Each number is 128 + 24 x the weight over its row's rms, rounded and kept within 0 to 255. Layers, rows and columns count from 0. Numbers have three digits each. The size before them is the row's rms in percent of the matrix's.

# layer 4 attention query, 256x256, rms 0.0702, rows 0-127, columns 0-31
113:125220182087190141170136133166086157129128163101114079130117138118115172127173102150145121162090
104:170146139102081139141107119124089141162107157117111085099170129056129145109128135099110117094125
111:100251181117242124143153164151108179115140151121143107150127121134118150105170102137174124155088
109:103192180112122130125073154131106174143128121130113091095145123108145144121151110106155128129121
116:144013085118034133124109090131135071119130084133126142110137134137138106161107128147074140133152
120:143092090122146148128187085130121090125128122113137126145140126166097120128106131118124095111100
100:163080098119131164158130106175126055157129099152130117145116123139098087163110175114104178151127
099:141154182126151111128176113095133124116121127122149105144130087128112152150148126123102090153103
110:114141159124070127127112100121158135107123148153136146114107123097134125142110161080123084118168
105:118053059140081114111120091147141063116129130147110131112119161097159114161122129120106146123147
093:098204184112225126183135164140106168151130130130165100131100104107116145124168149141148116136120
100:075109122135024112077098140086126129080172107128150120108182121130142109110088070132155121126151
104:129170157155200106140105146109157172147146117115125105143114111135113135111154119118147115128100
107:119095089148081083104073147106145121112175085127148154095127136152169140111100120129157137127140
125:096125150127077095076107172063148162096162120110128125136175089148126120124110084119168142088126
094:154060065146002147054117089129130088094166100153136131102137152118155103138091102118117126135149
121:119157130134090107096118169064159200134157097144112113145147112131133136128122095139146143098116
082:116069087168088144092102112148141106100170103122122081138130169150132111090106133154105170120131
106:115120077156124092084130126116144175129113105155127118162132162165142129135132121135080092099090
106:127125104176135102140103104119152123111150113147136118135125138145149163072111146123141124138117
111:105110138132119132104119132085134132112096102145157160137143084159138118142115178137127104133136
084:125122118124046152075134131115126105090140132145157168085147123080146116121079131129151132138152
145:128168157121213166168167111185090106147090149130135109138119159113099125105166141116118112144102
076:148193164120223139161168134157146139138108171141137160137096134130129141145175190131103099157114
094:155118111119101142115129126160083123170124120156129101102116121111105111144112134105098138117119
069:108143135093138122156163118139118128097108130143146100115128130145096144102107184164114097179094
106:139137154094197158176163130177092087154074173122132097137107114116076129165171154118124141135118
122:105096097171137095097071159096176154132159101116106139138144134151135150152119136145137131121126
127:101121102171085089097080136074179158087173101113102152164121129154172159101126098100139136127146
151:145165150106180187163150124159061087163121142135156115117100124109110132109121128111145107128123
106:115120104146058092112092140087163139101113106142066134142151116130158162142092145157120095093150
088:125092132141082121091122104105138159110159125062128202137133146146134106103101080132131122091134
094:152160110144136119153136145149153110140109149177083084137145128130102165143116133150106129086137
097:111096117150040090101108135077149146097167109132130164155152113111156135128093157138122109103114
083:133063159130084128129129131135117157115173087074141138156098138147155123116116099128145082111133
097:155195099108158172117131130142123125135093138150085139107125119130148092075183141153092139142122
093:114169146129149094143120110129095125140142148114139130130081135166156121129121166134116107123164
106:092149140100162126156131122138144140165115142141107082121153128137043085147159123139118120150122
094:143107142134094079131126124097113107093102124135118101133208108108120116183067162138133137142089
098:083157148136104110121124122101118142132107134100103153134156117160100091079137152122117130131143
082:184170120132178110169127123141150108156137128168112128140105147104157135093108105154158164093136
094:113160137146087089130125176113142130119088103127109167164158094150141059112126118150128128137103
087:089147127109096127159140162136115095125137118167170121111133133080105120124147144100129091089039
100:142125067161109116101131129119186147079133157125087134139118139183112173121132122134098117117161
080:084156129139156169100146121108115139112099126137117156111160130152095178163138167127148116137128
088:085119142119118132116109121122146130075144168129112159128126080180133078121102182127141171135141
095:130168126144171157118133132112122118130103134183117099097110150149158152109101200144139133101125
091:124138115158093140085117157101123126128112092156079138151105138128149113183104106117107099111124
097:096150121131153133159121110119144105118147136077085141144105115146088108109122128147149142120107
084:131141119117104122117125144104107123141117115076124119107143133184136112103123118110154122145124
100:146090106147114133087105129117124116106164110135067124119124107153111154175092078144116135141177
085:168160097131201132143110147148128123181159136139119118106135124137129128124135082108131167142150
089:116154144125136136151123119113096119123137171103143114137141179108116129156128116091143159137108
099:117103146138088161112115163125147138103131099121138147161112089103128065181152115095134101138147
089:147126126113147138141122146136094123120138160138118095073105155100145072083130126070115083119166
103:119128110145119125120131127118132142086139168125097188153108125107137098121139141123118121122140
093:150168119134151135096147128127126143173108171148125136179095140131139169155174133137127119122092
081:158144102152098091128124108104163136123140112152086149161109167142141126151104137186114095151150
085:153149154151118117172159116176102128132126081209168114080153162070103105111100160116115082173082
093:115094106125093150075116082149149130130175136117137165126116155184154151116117149128133119144197
101:133107128132119136112135146127135120159170110119165139128093124156169101170094090122179105115098
100:093102118127114145099121108117127099112146083091138095145123106142073122093142146149129157131125
094:162168138112108126140138155106105106163125144151141104155140100146110085096107115102146130117109
103:168096128137062099133119127126154128149143111077108148106129101109119157152105098143137149110158
085:083135131100118122126135148133126132114133148133117138179152116126109155123111175145108191184099
091:165118108127156116143132121164119124117073124154131143115155177113164153125104159132149147112113
094:073125144141151110132114137123170113104139139116150183150123073140158135091160131157129128124146
091:131101115128135169130118148134112115108166117072159104105159090152066154105164085080136114149074
107:129082134089066149085151132121115136164136128111170154136105154126134066125118116110141116078123
099:122114139122101104142103133118167113122135145132092111103115152080118171132151115113115154155109
080:173130143171166132132147127144135115131168157123100095082086101116135130089141105122150133146150
087:132121088129120090138144138138160130140148112142153100103155143154133133101150124127133125145120
085:088125134141108131136118142126162117117165096120137152162137155081124145101139134117098126142141
094:130154142117129122075159103137103152126141141133173121135120148143097106110144167135161124128096
086:194086142129113179122109120147110130145168122148132147132119171078122155163095120139149115131140
095:125108162141165149117141141117091157105151143082116142148176143142116128123115124128146095120116
096:116127115109112121122134112137113142143179135130127124140104171074102126132131157125103121133105
110:126117099122096110143128126137177143168137123186153182125119103122198095159084139121134146112150
083:163120104150137120136129149155130131173156146151137158133112153118172137136118074144134160126111
094:151129118110173150106135129128101131126107158117129120108120128174117160089135092073121131141137
096:118125148140137157101132122123145110117138089107133126144081140107164149149091114159134144172168
105:155117126093093170116144129126077132159097136129149110111119102124118122146142088113137096120145
104:125134133139167144162109123153126121150136156127113122095102099117173083113149154096119089121130
093:142112123109139116138143155142136115107146127137115119136159122145124161139119094165149109155090
103:109115142101134117171136134111120133119151111134171116126136103120056120147121152138153077160139
097:073166139137162099171126138116114166150119137113150131162113134116116114128128116091140142141119
103:121135146111128152137133150107129127121161109069135101107138083128100102115160119114126112121105
100:112109104121153122109141147136127133133151107129118089139140120134086125124122126108128148116136
090:163162109108083150136146125134076131170080083146135125130122136114117162120149133131129118092128
097:145126100104092086126150148112121113143144160154127156117135157102163071126126094110118123146145
099:126098116118113113133135120127123133140123115106141113081122127096118125114104113185167114076105
100:140107131148069107147127136125161132104138141097146168109146107112142136129133136125122093090115
089:148142138152168183122138125129103109091137152150114135093101123051125114127124145110129148110120
093:176143091140124113146085131136156117163120116126083109128135125118131181171118105126119117045167
091:110119133104158114088114129146115148109118139089117131111138142089168184169125085132146115133160
089:156129130145135161120162090117123139125118123145130119117128169089142172127103082138095142126103
097:136138114151117127097135130146149144091150132139099150099123097134154170088134166133147137139175
092:121087102113113115136121129126111151152117128169146132109153166122127154148107134133113139090102
092:172146146114094148151135114108166136109138144125118138151149127085095130144108133135123152109144
096:128083126137123135122136121120152130106105118094117133173153123157145147201103108148134115132109
087:173131130133137125154138138137114140132105136107141117139088111153185124122094093149151126119111
092:121121112156155129133117108135153120120128098164122148116088116069145114122140124135131148098155
099:141163148113147140174125146119128140144084169091093137131124136149126115122141094128121124129148
104:124145108097158137126141149123108132104127159116088089152118132158094088148184098077134110142133
098:126093109147125090126123123150144123147108131141122158101141140138148122128086131104161194181099
097:119150132127130118113128126128151102096113151140130149174124150130159111139161103126111133131121
100:141159122126125128149124129126129136150100133147168164108130101105158129101139146127126121084133
096:115170155151147112172142130145122128087136133138119137134114115127138114102128169146147147155062
099:087081112129079135118110121103157112111142104111143163114124074154147099123129139104144121130135
097:148118114106119121117134124162118106123104166104125142163124178092138143090132093144096124143137
093:132173132107186133123143137136103159111088104174126123166141122141100105134128116111120115160120
087:178127127139091109122140121127142124122128133147140161122109140150154119148134108110128128138120
095:116114146163158136106139121129103133133127178103137101101090132154110100081104085110124094134132
081:125122133171116143182126146135169121129157117113136142162093120095119124131130126108136141117138
096:170160175115139157153152135138120128097112105141170139157108075097120099136136139127145094140115
092:073176131129126131135102117099150137118150100158096117114146096131089076161132163143128128139108
094:142175148124102127135102101131134142122142154123103141121096160125122068156129097098119097165155
089:143124122097116132115116167108147117137133062144101087146132116100100144164124121144112120152141
100:111164095121126131090126112130122139136127126167140165139136125165174167149145120093149143121117
095:103116138112153130140127135141100112120124156110118106145100155119115108103103117138148142092085
097:114117161157202148149146136144099123136120148121125103143113156124097110101135096119149133134116
084:105120109126182159137130130135135146168151113108126083086137112151077144128162101139150156145122
091:128152094113128113128129111144141119136138158140101081089127108140154121158106165133137132101138
089:101142144133139128116129126116128113098139162083133101141118163115084097078147102113112148160111
098:092154127113146131104097148126109141163120120106143084155124125142079121119149108128139094110117
097:114151091136120125062123108123101140134090067120110112156097129132098127141134129140105118110127
100:123104105138099155104105108119117113092128135136127100126103195079149150146138153129094149135120
097:107124136099202129149112127126120112103144136105123093150152128153109140117158119135143152140163
# layer 4 attention key, 256x256, rms 0.0695, rows 0-127, columns 0-31
122:112120153084151138144159112173097105146114119148162112102119132108102073110150136108128169130120
098:104133087123172131156118142118152140119137120136124139097112102140141143165138109157123114148169
137:165128152091114159132177064159102097171122143133162092143107118113115092118144136120110106128120
078:082157081128131127123106070133118137087123186108136165143151139121131133124100154140122143171151
130:100154111167165110146075227126149162103119121138085139094139118162133131141125126108127160119145
095:149162171105150121110162156134123120174105132179143145162075123120120123133177105115126132100096
119:121142151129174134112126137130107145158110161195131172112148151111106119120149155079137173116106
122:096104110119121117147137149132124117130153118167127162149117142141110105091149109102169171124108
133:110089111137100120126099160096114131116130121060144131146154125161127146155097093163167136095133
093:135146164142111126138109151111150164139145112080119105119096117125125108119116115099113076104131
116:114108085122153132152139095141126114111091168147105154150145166153120116099097178152110164140129
127:105115111139114118155084170091149176073144117105102120157108141138154164125120131157113152115138
097:161117055139099140118112116100143103113108151127114167128149170113170172149069166133110142173148
099:138109104185101116125078104134142126065125125122107121128127121125136099155126164125087153138150
140:094107100159098087120075175096172170076145093110090137138119127122154149147122121135114140130155
088:136115131142089110084084135093159152152152078132134149102152136109144116169134096089131117074139
118:110106081163107092109080174086160150100149111131112167139153127119142167147086116131116137117135
091:092109143146107129123119095114173145122099090145155138125129113106115081173145140096102133140135
102:157129127138095137106083114101118123146152150085131143116145174138170155154072119113126105134157
091:135123100164097111117091132122140139103133121109089124110141110085151139150135142160068141108123
115:135078113167117073127093143070157149091163095156119155160147122115140142179089097165109168108135
094:116126106135090087124105164132201178090143104098127133124101081139134119138136085118122119112133
234:139129176080159176131189071169060068170104156124161102135117128139109131107160139129135116145116
078:136090099127158158136149120117086086175131111127154098168123123151132164159093150165138134118152
113:143136157074132177127176070161071105179106154162127148128134153094094091130122122122129157127088
112:126111159089127149162168120139098101148121150104162057129109145158129126102163125156122139121101
071:156145158080164154148165132118092121194132131176140124150119135158132162115111132149151118118109
171:125120084169111098117073156077186170097133109125101169121142118115185159153103115153105142106156
070:120122093160073097124085119138149150055161134081121146073136111078121110140132118128109138137121
206:152154161077155170139199089182065083178112147138135106124106137123087130090173137110115138130095
167:121150115192113080116081177102215192075145111103104164113139095115155146158114117127124119114152
091:085133068153100093078104147097174153097114111160104132121133075120138140134121145108135123137133
090:128146153153157103145144130126141138147120146161114155118112116114170130149167147150105069127129
143:132154102150103077148084167091188170130138121106117118108158097102141148138108107131123127117133
085:144179079112103097114085148089137116103127162133145103110163132112132128113081117163140095121109
103:119105146121126143128131070168078106135139161158136129112088168145118150135132104146124169144104
088:139138163139138137134146145139103085146099142148126125163168127128097159127127117059168107192150
099:111115125145145141135184151113095118134148097113121132146096135151124161126155142126137104117160
094:141120133142105114132112152101217157108149110154094151135090097140180133120154118172100081124116
088:135063123145153128129156100109099124125105092140138133102111141167127130173120122130121145143146
083:080089129138120165102117122152126130123103121116119170136185125168121123144130143084130119096092
093:138124141132110109114100086111128134123177118087115137130125146119171128126144134145099104136142
078:161118165125137144138152151152099124163112116088130133109125105140149137151140136132087147128147
103:082118098155124100109074154110170169110131075143127138139133129120169174165098115118152130155153
082:140101158109145138109150093118094129178098121147127132130111148107140148079151125109140112125136
084:152125150136104082144136126103113120153173088155098128127116131115133120115146065117126109116138
089:091080147124127149134137111167136107125134137085156137115125084107165143156183106121135128091171
089:108141114144109133117121103133188160109162167110140159118118118133175158139118142140158131129131
092:132102123109155187128149143148115159149133112110117080089133147138196166105153094148131142083119
083:209139147125132134125147101142111118149161149185113123124136190122111122130132126159073114139105
095:136147104173137134081090130102176182099112107121104154160142110129170122124116147134139163117131
080:174129125141143137114146087169103130157098118105075134121106171108166129139123157123086164083113
092:140123110103147130147153139139107131165093142142140122116121143167096108061111137168099107123085
091:162147109122122114113139093121121137120125171121093140106145131107153134087075112155135111113100
085:146107137109125169123121103153099117114101137078148142108131185147095144159137125176131166133066
089:139158138110141132104133095123124169130088095113123104110146143115129163141118119126125139129136
090:144149107120157162115132127156077114143140111124092128109108140090156117133114148085110160120165
085:092144061187132096108110172089197177100138124138132145103130130138150139159107118129088131122129
084:116132133131108158118151162141158094138103178066135140157101110136098132103164143115126124162133
092:110129117150120101087096108084133162132118145170108134151131118129162151121107100078142167099124
090:138145104113097163096125098155077101165172122143112180171142174125183155105114145119137136112091
091:122090165131117118129157139111105149179083109134109133106156091117193099150134122081117116108160
079:086129130095151178117162155141133130137091130108127103090159165106128149112134165144084139145118
099:135143061155085087116055152060146154134108123141097155134140127148189103122125125128091128117146
086:127141158110146113181145141137148149161143128133138113095110140145102126095166088144118117097151
082:117146145132119163117102119159134150139151118086108099141145109119114181114118119123136113133123
091:120129125129153102127105162121157170096138130123142118108142077106141128159103127136104148076163
088:183110153074164154119145096164081131184090140143110134112142181112103103133121135219104109128113
086:103114138085115165090125137092110122136122101117148092144131131135120156114121130136152136122088
093:140122112143125143145129128115154138138124088146108114109101138125143122132109168124106154113114
082:105148088168112107122109146127163117127150114132136157139150130134113114150126146140125127117127
082:112117156113107118113106090145113100170156149129096116181096166117143100131134157113148145095103
087:094102089106140166157150110113119127100123155096144115134110099173099126151131108095192146073108
087:129121175108113145129174132134079130161112102112119101111103155093149120109142111116152107127146
087:112158088170119123106137127116171163146098125123101116155163116128133108083120165090161124139092
084:140163136079161082131123086112110116159097109169135111151117141133080101113133131145151153176098
088:103151107122122134142130175111179152134066150086139120108119089165108140122125139116128164106083
104:116130114176115104121081160087195144076140134080087165098135126071131167139105102149089109103125
078:117132097122143157121123111145151125129122092132138066139165124093138140143101180115095154091093
088:136114136120149149117173129163095100137103115154117140123118139149105124152137142150147139167092
082:088124094120104130144136110125135105106140138149183105155143114135134101117140144098167171124114
083:129141163120128124113162106103092098138115139159101155156145160110107159107122142141121109147084
091:174129145154142117147122098148125101090124160113148142110158171126108139141160113140154122178177
087:102148098141113121104077153122168150083119145114112164139068101178127139125126124146084102082125
092:111123109146112109126134170096156128138109086099097134100144129118152107115137125138047136088181
093:125129162098149141155175133140077109137097141130124115117138141125075115123107139143142102142105
092:138105135074117174143139112153076098127130119147109151144098152117085114141149142140145124150120
084:131158146154106123131106170119146144163101103098165119116151129152154118121123124147139116132117
085:106147168144132139102121122135112125100126194109129100112124093154164113101121161110091089151093
082:116126134122140161127161149139155117129123132117124117109089142150119134122119124146119106098110
086:130120147153090111109122086106067093165117140123160140177101137128142127095133159091140158157130
095:136114061121120126125074135096145164146131138147119122164157131132144162176128114138103138119132
084:095133129117138162145149116134102101100060109094171127130141107123112129120137129138138123160087
093:105120141138129099127112151144159164097159128150108130132134151144167125151134144157160164148134
090:166159124147151120108138086137111101116109166153165106144102146140125110078125151136147101180124
088:108130102130119158123145162143126123101076131167126107126119104134113114125124164118134125121070
083:139129126138109103145106092112129137150147104096130103135138128101145083138146114114156119133162
079:147128160131124129122112101145115140129099160139109095122110129124127167100102096109129127155118
094:085122092168126093107098136090126172138098071133095158122150114147141147133113159152093118097121
092:114172103136118079115075167113178153104167126133093142127116082136171124106105101159127105129145
082:125136124116122146125111103131113077109131135187146150114139143160129091122154108169145121152071
082:138128139145104123150127086131103098171149148121146119141120114145121100141106132112145145125088
084:113121102089171129154149109142098099102112069151138158135108142111081133174150103152105133161076
104:133122150081159154120156111153079113155102099119145117113118144106098141106113132180134139128097
080:174138146146077169111155117110144117144168144122138118136120142130151135120137153124125150152145
092:107126130098135106150132135133117132136156106155156116117099107153108131119118105124149165156111
087:093089126138150142134120161131110139143129160108094151140143127115098159154108156122135138114155
093:155163164100149161080140124164112128143110127115178113140133088135104117115138116104120129144173
110:171105082174141084119066152088165162128159112095095147098137104108199148152096122145088136102170
085:128158122118128110118088134115127153125150160112141111148116152146106096131110145146148098176089
086:089135111135163107124127171146139107091134143102145155112139099090104132118138148168112143114153
077:115101108127136191093123097085139130088167142132125094157131173102098125133106174160118151125136
092:134161101096105179135165107139086094111148107165162136126117183123113097131172189140145138189123
104:106138092114140132138112149100164164142143114119126146104172123148124143138108124154150155091130
087:104133121138129116119143136141091081131118134110122107155142118154086081081135145120115091161129
089:163105094189171120126112150099152158068119083117136189148119098117150179172109083142115139092153
088:119138091147146117083137149122159148092136144091105155122161150102107138089113145158129136132092
089:127133131124141139125173136154110144122080148126144113125120155152139079143159171122143182143153
087:129113138166129154119137111139141146110165147102115084138127102091119139131113108128086082083130
089:140172192073127145128139141158085113126094135082152118083128126142145124108153126128092124153134
120:138119152069161177137173095158046066114084111156196095141109130118104116130114164133119150164111
079:148131139098139142136155127140050094168137166170132157149106141168123138112120170142148149093114
086:108115155174117165111115134142159145104150150132150151157125198098111155109146136135155101102139
083:125124120093114144119142142133106140145119088108097114092115131158138104131162173122130121093113
080:131137167087153166114197099160108128139103152114163121114134108155148156083134165139166129150092
086:106140142137106110108090154107123104168111134133117159060150143116166125136170140098077150147137
094:127138127148123091185101153111196151101166147128127141094129115146135073130113103139154133152116
084:147120138144132072113108132160115134121126112135108133120133131135114139109157106137130107132135
# layer 4 attention value, 256x256, rms 0.0771, rows 0-77, columns 0-31
096:138132179107135145152141098152105171145127146089121095100136100111098099119127125135180086124121
088:146087144115085144128141114128120165169147079135151146153127090108142116111122126172108119083120
112:089135159146146125135122135148127162106176160093156110137114135141156147122089115123129132159118
106:192129080118088168104155105151126112130174095165138155128124100107121097150083131130126098133127
099:165146120114113117133147155131119115120116107132119160148148142125114111120140152165131126055091
104:097141148120138117165127089130139159151131157139147101130139094089096118091092134084132180116160
098:136116151124126123143122148155132137112175130112132102153102139129118140126121119123151095123122
106:142115127138137149122124113123123143142135133166135151121143123090120118125090094093150145113129
108:091191091123149110145131141128162149120110133114093132108142162110142168129132175145144115136109
092:151131133166118109118080158109167189112116115154145125144124101126142104151103112159151136147151
102:096149134115150118119112092127142127135117121133151096115153104128092143119160119094091106155127
099:168137123103175162146128140139123111117136100126122107114105081145137124121119129132114110136090
106:122148133134098098121125134127144136096129109140161146162141150137137159125124126154150143129110
108:158148122112114101140144091111111121131123125183122130132137102109097139154125138126130114115098
097:153158129100156163124128090164101145154143180171155114126143117103153148141072121128145114127148
102:131138114165120148126128098147163180167097130138115130145102139109132112103078121116080107123126
088:138063100120089102135128147123129084145132095134133165137129146144111150136114096085132094141112
096:138135180155132131137129080162111149137161105110134139142151179123110074067141130161135108115119
090:136097142111073145094145161134102091127130114136150132167138140142135081111124142139162120176090
101:133145143144128128130102132127124144125129146094141154179130106125155135128104189145131133156149
093:126118152094155121126128152106109144134123127114166151096119120126122158120110107132151132141139
107:100141178132133157112137105111160132126126151128069127108134147096155156124120115053148140119141
103:126081185119131110150100149080130150160120104079172127141128126147116116104103128137150181141147
100:198123129125132117146122086165137128125171131152150100149139151120088133131135108124130129141124
105:090133124122166102136127159104119131091132085120101143098149099133096097131167140102116146117109
098:116111172124132103141102166096164111116102149100110139151115155150165160142102135113116099176124
083:171172106165089137136138132133163117120130125177103161137147118085162145142101156143116072120167
113:138125105111108129152153164126126090111156141120080154117154143091132157108134090129146130126121
099:126128107140139123159149131151141114124141115137096119174104099064148161130140108109085125144132
093:112098102104144105138136153128152113144136115144128128140088159164125142124131114101111178161163
101:122072139122125117112105164109085147141132087115122187162155104115130120138114134110103163121061
096:110129104138135098143109122121144118118174092121140146128115169117096131104089165096113183154124
094:119148155136120134132156137138134129135127177094144164138100157150180121121128138189161101139091
096:114157136144117123136123116114157127185122153145107139130131143089185125139135125111088121068135
092:113127105109147136169137132139108137122159115093125102114084095156130119124146130130158128151164
108:132117087113136165115161151147138082121133147155085125136101145124147152140124153147092130118149
104:135133142126102174097130069139109087140135120148114111124152141130085126114143154091121106137132
091:145128190112124124141109135118122170155116105113167117161117118132096158088135121109093143130117
102:083128153115089123146139138145114139148087126092124124116144079109108081121137130155160102155114
101:136102140114096091102105135120117133133114113147137163122155129141117132173134088118145145093086
105:146104145134140121147135139159094183115123127109153133134124085101112150149112136156140134117130
099:151141150115119138140148118146118129157116165132160119137140096136129136115132121170105097152101
093:089145144107164138102097134133117128127133150104167149129128173127127126139164124076163100113100
106:169111122139116162126132129146110133169133110118111139121136103109114115121160104114102110112116
113:106165135109141154125126145123101181151097149105108125120116125109151090114121111132140125085123
103:101132136128136118151122087135113145140105134115125165085109134112137123117144124152139162113144
105:116165155158142091133091149096161143098148106156114132141102121139155129165141134146099104144146
109:153172111097122142158156108129142095126141135163145112099101162129094117080134139115125165127133
101:173137114114122136133124158132130133108163095063100179127136145108124163160082099119094134114125
097:151139119132096141120143115121148133156085099145117134108142073098144126113126135185105119090094
104:139129106143114117103139107143127111125108141144125163153136159119144144151117137109156102123134
104:146182106109153152155145113143154120114125137157090124111075117123140169137161120085133121124136
096:090141155145135084129141126120148152089096110137121080134128070130135201114166142131113160190124
102:135083114139149129134127128149103111108103098130151119123149115131093075117113123157109196150121
083:077103103123127122082132168093157097116135116123104121110161103159150211128129138132152167159120
099:148121127158139155124118171139134148121158125098091138153141120127121119147096144152130163125124
097:125122091138116121143158120147106154140124145098145106093133060108127111116141118195150097131115
095:098084141135111103098132124123093138128155104081092138114155103114177132127136112128136120087094
106:177104085097116154139160148151129089127113122131120142122095125136114128130131119131148109143129
098:129108117128144146141132111144128124168114121125156157117142177117127125140119122118151160098159
093:162109137129141098134112151100152148155123084156147098166116129172139104104145158172127135081107
102:111123119102155131111118107104112110181092118144132138120122131169162108133146131139120104072128
112:124167135179135114142119158142177148097143111141097121140130092110146158171135147145080114126142
099:144153107134138119161152118165161141140124136131090130084087097138143161145132108131108076162117
086:067125181127162097147123109132114114109137189155132077164133137157158117158140135118137126166132
086:142149133121098157100132136115123148118097122102102115148148103142117116132118119159106122122103
101:081134107160120110124145133125137144117104139103130129060144101123102157103144123146110173104113
092:090103150139098093115126114103158099120111130122117114125114152147107120132144131173116150122119
100:168119126133185087111107175119127170109153102143143107146149172150146154125125141116119176097136
085:149121179136118155133120118118144128120131118150169131169057154142155130097143125062131106169126
090:121106125103088091171145106112118101127105127122115129127146137146117110138131127137148137077146
091:104124132149172148124134137163092099122146117081106143122143153122131095125132196140109115142157
109:154128110130125166109121099132113100162132140138158150158133121152128143123089148135091106135129
098:088182136124132144145156097167096140123146149154138093116132122117123163116198160154146129128114
095:103116158127121131135120159123138105117152139120136121138081182103099099139144139114120108166137
101:114164109129152115125121132096154147112130131071135125107153127156122135130170127118131103101113
106:146138156129124127142129129142136130161106136131150091135141109172128142114124073143131110139139
096:102115092151139130125160110154111108080160121125099129113151159123112123131149132103144144101163
# layer 4 attention output (transposed), 256x256, rms 0.0759, rows 0-76, columns 0-31
105:140114183132133115151116091148116141150122128117100079092125135092099126078138087139131089124111
088:142105159091122143143132156117138182159142115133128155165125085129154153105107110158117125094119
092:123137141159137141129102151219111139152149147141153139158098145133127112125137116135088146154140
107:141144105124107158109151123147167120104162104136106128134144120146155120149068100134140096115116
082:160145129137130123137138143078129124122103067144108140138167117116129129115143111124132139073124
099:133121157122144138149155093126165143149099140126128138130129115102110119086097127104130160116159
100:146127157091165103170107168167145139110149153104147100136118121121139129136123137120113095153126
110:134124141109096141118129096100126133135119126154129156121138147087107138119096110122163140103118
109:135162093136161138151132100132167124127117156161133115072131167133191143132141182119121159134164
075:104135125136114131122074117151128129112146120164128174138153132130155099131148121134125123152145
108:124151153089189121132120096127140125150088131132113126116134134166087120106153137112112086146161
080:141150149082166140131114151121145111186156111148132107121108079174131154126132154155094129122128
113:131125140114119130147130182147125133107128148151178123131116134139170102153130135114131136163115
110:130149124108146125121129099105104168120119160136098134117166125052092131160162076120146117106099
102:135115156132106156134133082155067150152183168182170105142108140100088129146106113166135121097122
091:149158121149138151126101123151149149136114164134141154074106126082117125143116109134105113160126
101:128090084119126120126134133132156155144137085104108158111133133129120138100110122121147119120128
109:148122167155127116132114116153103126117128154098150127128130162100111116106110078129120096136102
082:181090172126102126141156174075124139110109129106154086146127135122151125125127112147154138114098
081:111141151162109166124127104132130092095155156115137142158132114091135108132131168094137133151160
088:104107134100132138144084136118070121139160119143160122116127142181153135124115137124167112145120
107:104131166114087140123138122112154130124149158129115122110120140119129127150117149103129123128124
097:120122150111152126166084135125120146130131083113143175147140140145117100085140133109149153129133
117:157129131134107113133091081148106131095165145146132110134085159105112116136126113119134095143108
111:125115127108167112107132133104099130118097073111102130093154114114123115134160136119092145121129
084:127112138151123147129106139119159105129161126127135178141147142139126133117161162083131144166152
079:120146096126062151090150108135172107121167126160102165143141117114157109105118136141109095148151
103:121120075120080118143153147112120100118188139147111137129148137105135152119099137136117160121135
099:142150113141121155130149137115164118088143168130130123155093106077136147159126150087115120147126
102:140101107146155069126140148110164134128103136139164084137138127135100132149115142111149174145166
111:148110140122153142125101153123078131125113105127125169156161125076121116173106113142104116106098
088:117126120119138137113133128116121124093149120143119209125134147097148118123121142081138168144176
091:123114189130085107139139144153127107136115163129169075158119144111119096136125129175126118153100
092:118132133143099135130145128097142154159143138134115159146135162112111121148166133107113119109132
101:108108127129184114151126121127124124111144151113155097106116084139130135106148113150161142141146
073:146132110109108125113178165096142083145128153120121081138123093136113153164115155136104141159162
097:141151152117091136086140085093158096148129124099115119091098138172128121118099143132125089137138
093:165138164154160134125128143101141160158113140108196122122140134126101137113116134094105141145107
110:098106139088130122140160131122147152129099160096130094130128094096158082108128116124101103125097
100:162095120129130113148131123138107136151119122145155133150151156129129140196107121172098128069082
107:106100148166134129121127093143112130107134112132136080128126106088104140118103129142151146100110
106:131128144107138130145139135138080141150142140165151076169127129165107119123112136141102096138128
096:101126152113158116134096163127105126161095147135147137126115208119114127152139145106123109115094
087:155134158139143129135119143117116143150126117102125126131115121093124139123154089106095089094089
096:115140147126127148114123137121120179176065132151113105140123123080140123111113135138112130106114
099:102127132131130141155135066129135129162088156107135134099101109101140161120104118126159164120135
069:113136109168106146097124088141151112096161111155133162131152127114158122137148145113131128156157
079:174147121106147123138157139076146142147110122136130093129101159137096143114135128098143159109161
103:117151122111134136119103159135155109139186092148099158099145143134138135161089114126092114080134
099:134175130118098146134107103146138152133131124161104124125127087149146128128123110185100093129116
106:090140143115108161120130115115118108103139153108105176148145124084115097120151114118162082120133
093:144162134138141131130147108083189103124137175134154095102081119103148161157119149090136133157124
094:116129131131142116118141117130114145095145112139140090108121088151144143112145124112119150146127
101:135116083144106098119116148148089137103086118170148113133122121123129110132112130172120161129125
103:098132080121115148131155124136140121124147124123098153112169108154136132132138159139143149120144
101:113161100160126141135101140170138116125142099107079158116146106106138143131111127108091154113134
097:098116108143119112137134136175107153138122133108127099107137053108124122081155111183128152125102
093:094093111133110108124146164143107168139138082073117116131139081122168141139102092154129142090076
074:175121135089150121166152166130156115116137122117144088116101111151129138127129118137145101130107
098:138130131127088118124089090138114107135104147156141163117097189088133104134104121143158121123136
103:140129121095148116153073140137119160162115100137112120163135098176128106090177122157115112108107
087:125118090133110111106124095156089154178111120180139145133112145153147105147136117156103114092115
068:117140117165110138097141117135170087092139135127128154139164089111146110120154147111120114171151
099:147144090150163145136109089179150103130138146137112114092122126158156158146115106140100096164156
108:139098154137131088132136131150110105122104158129159106184114168137110091162145131117136131158122
094:126149139122129129113163176117160140172121102097130096108148064147111138135122136144103142109109
095:087152085164117116114162110164115136120097122136111135101136108110134135126101134123116148138150
086:124134102138092103111139117131122144110128127104125134107131124163088131171145111150154154125108
095:125125117130167115133084144152086153128154115158120139132145153130136134140152161106136139100143
083:146127177146132149126107126107128153124126121149148144149090165136131135100134112088143092161123
101:136106110112107068134131127100151123132122089101098132120118112146155146114137098144104164102135
099:107119125149128114091156157188115103124125094107103114132104137122132102095120161114109122133149
098:166131105153099174100162111174116131184131111157127168167125140117090107145100149133112138093160
105:136134137134128128136168130125112127111118165127142069112096139100098128131146122144129123163119
111:128122169089127120122139179102109132085143162116149126162092152090146085097167129095120113158127
110:108148126139167127151106119127117131142108149101128158111137146122129134120186159100125107126126
095:150117121161117116139114118173110100157124126176153096149132123182113134140120090141100103136105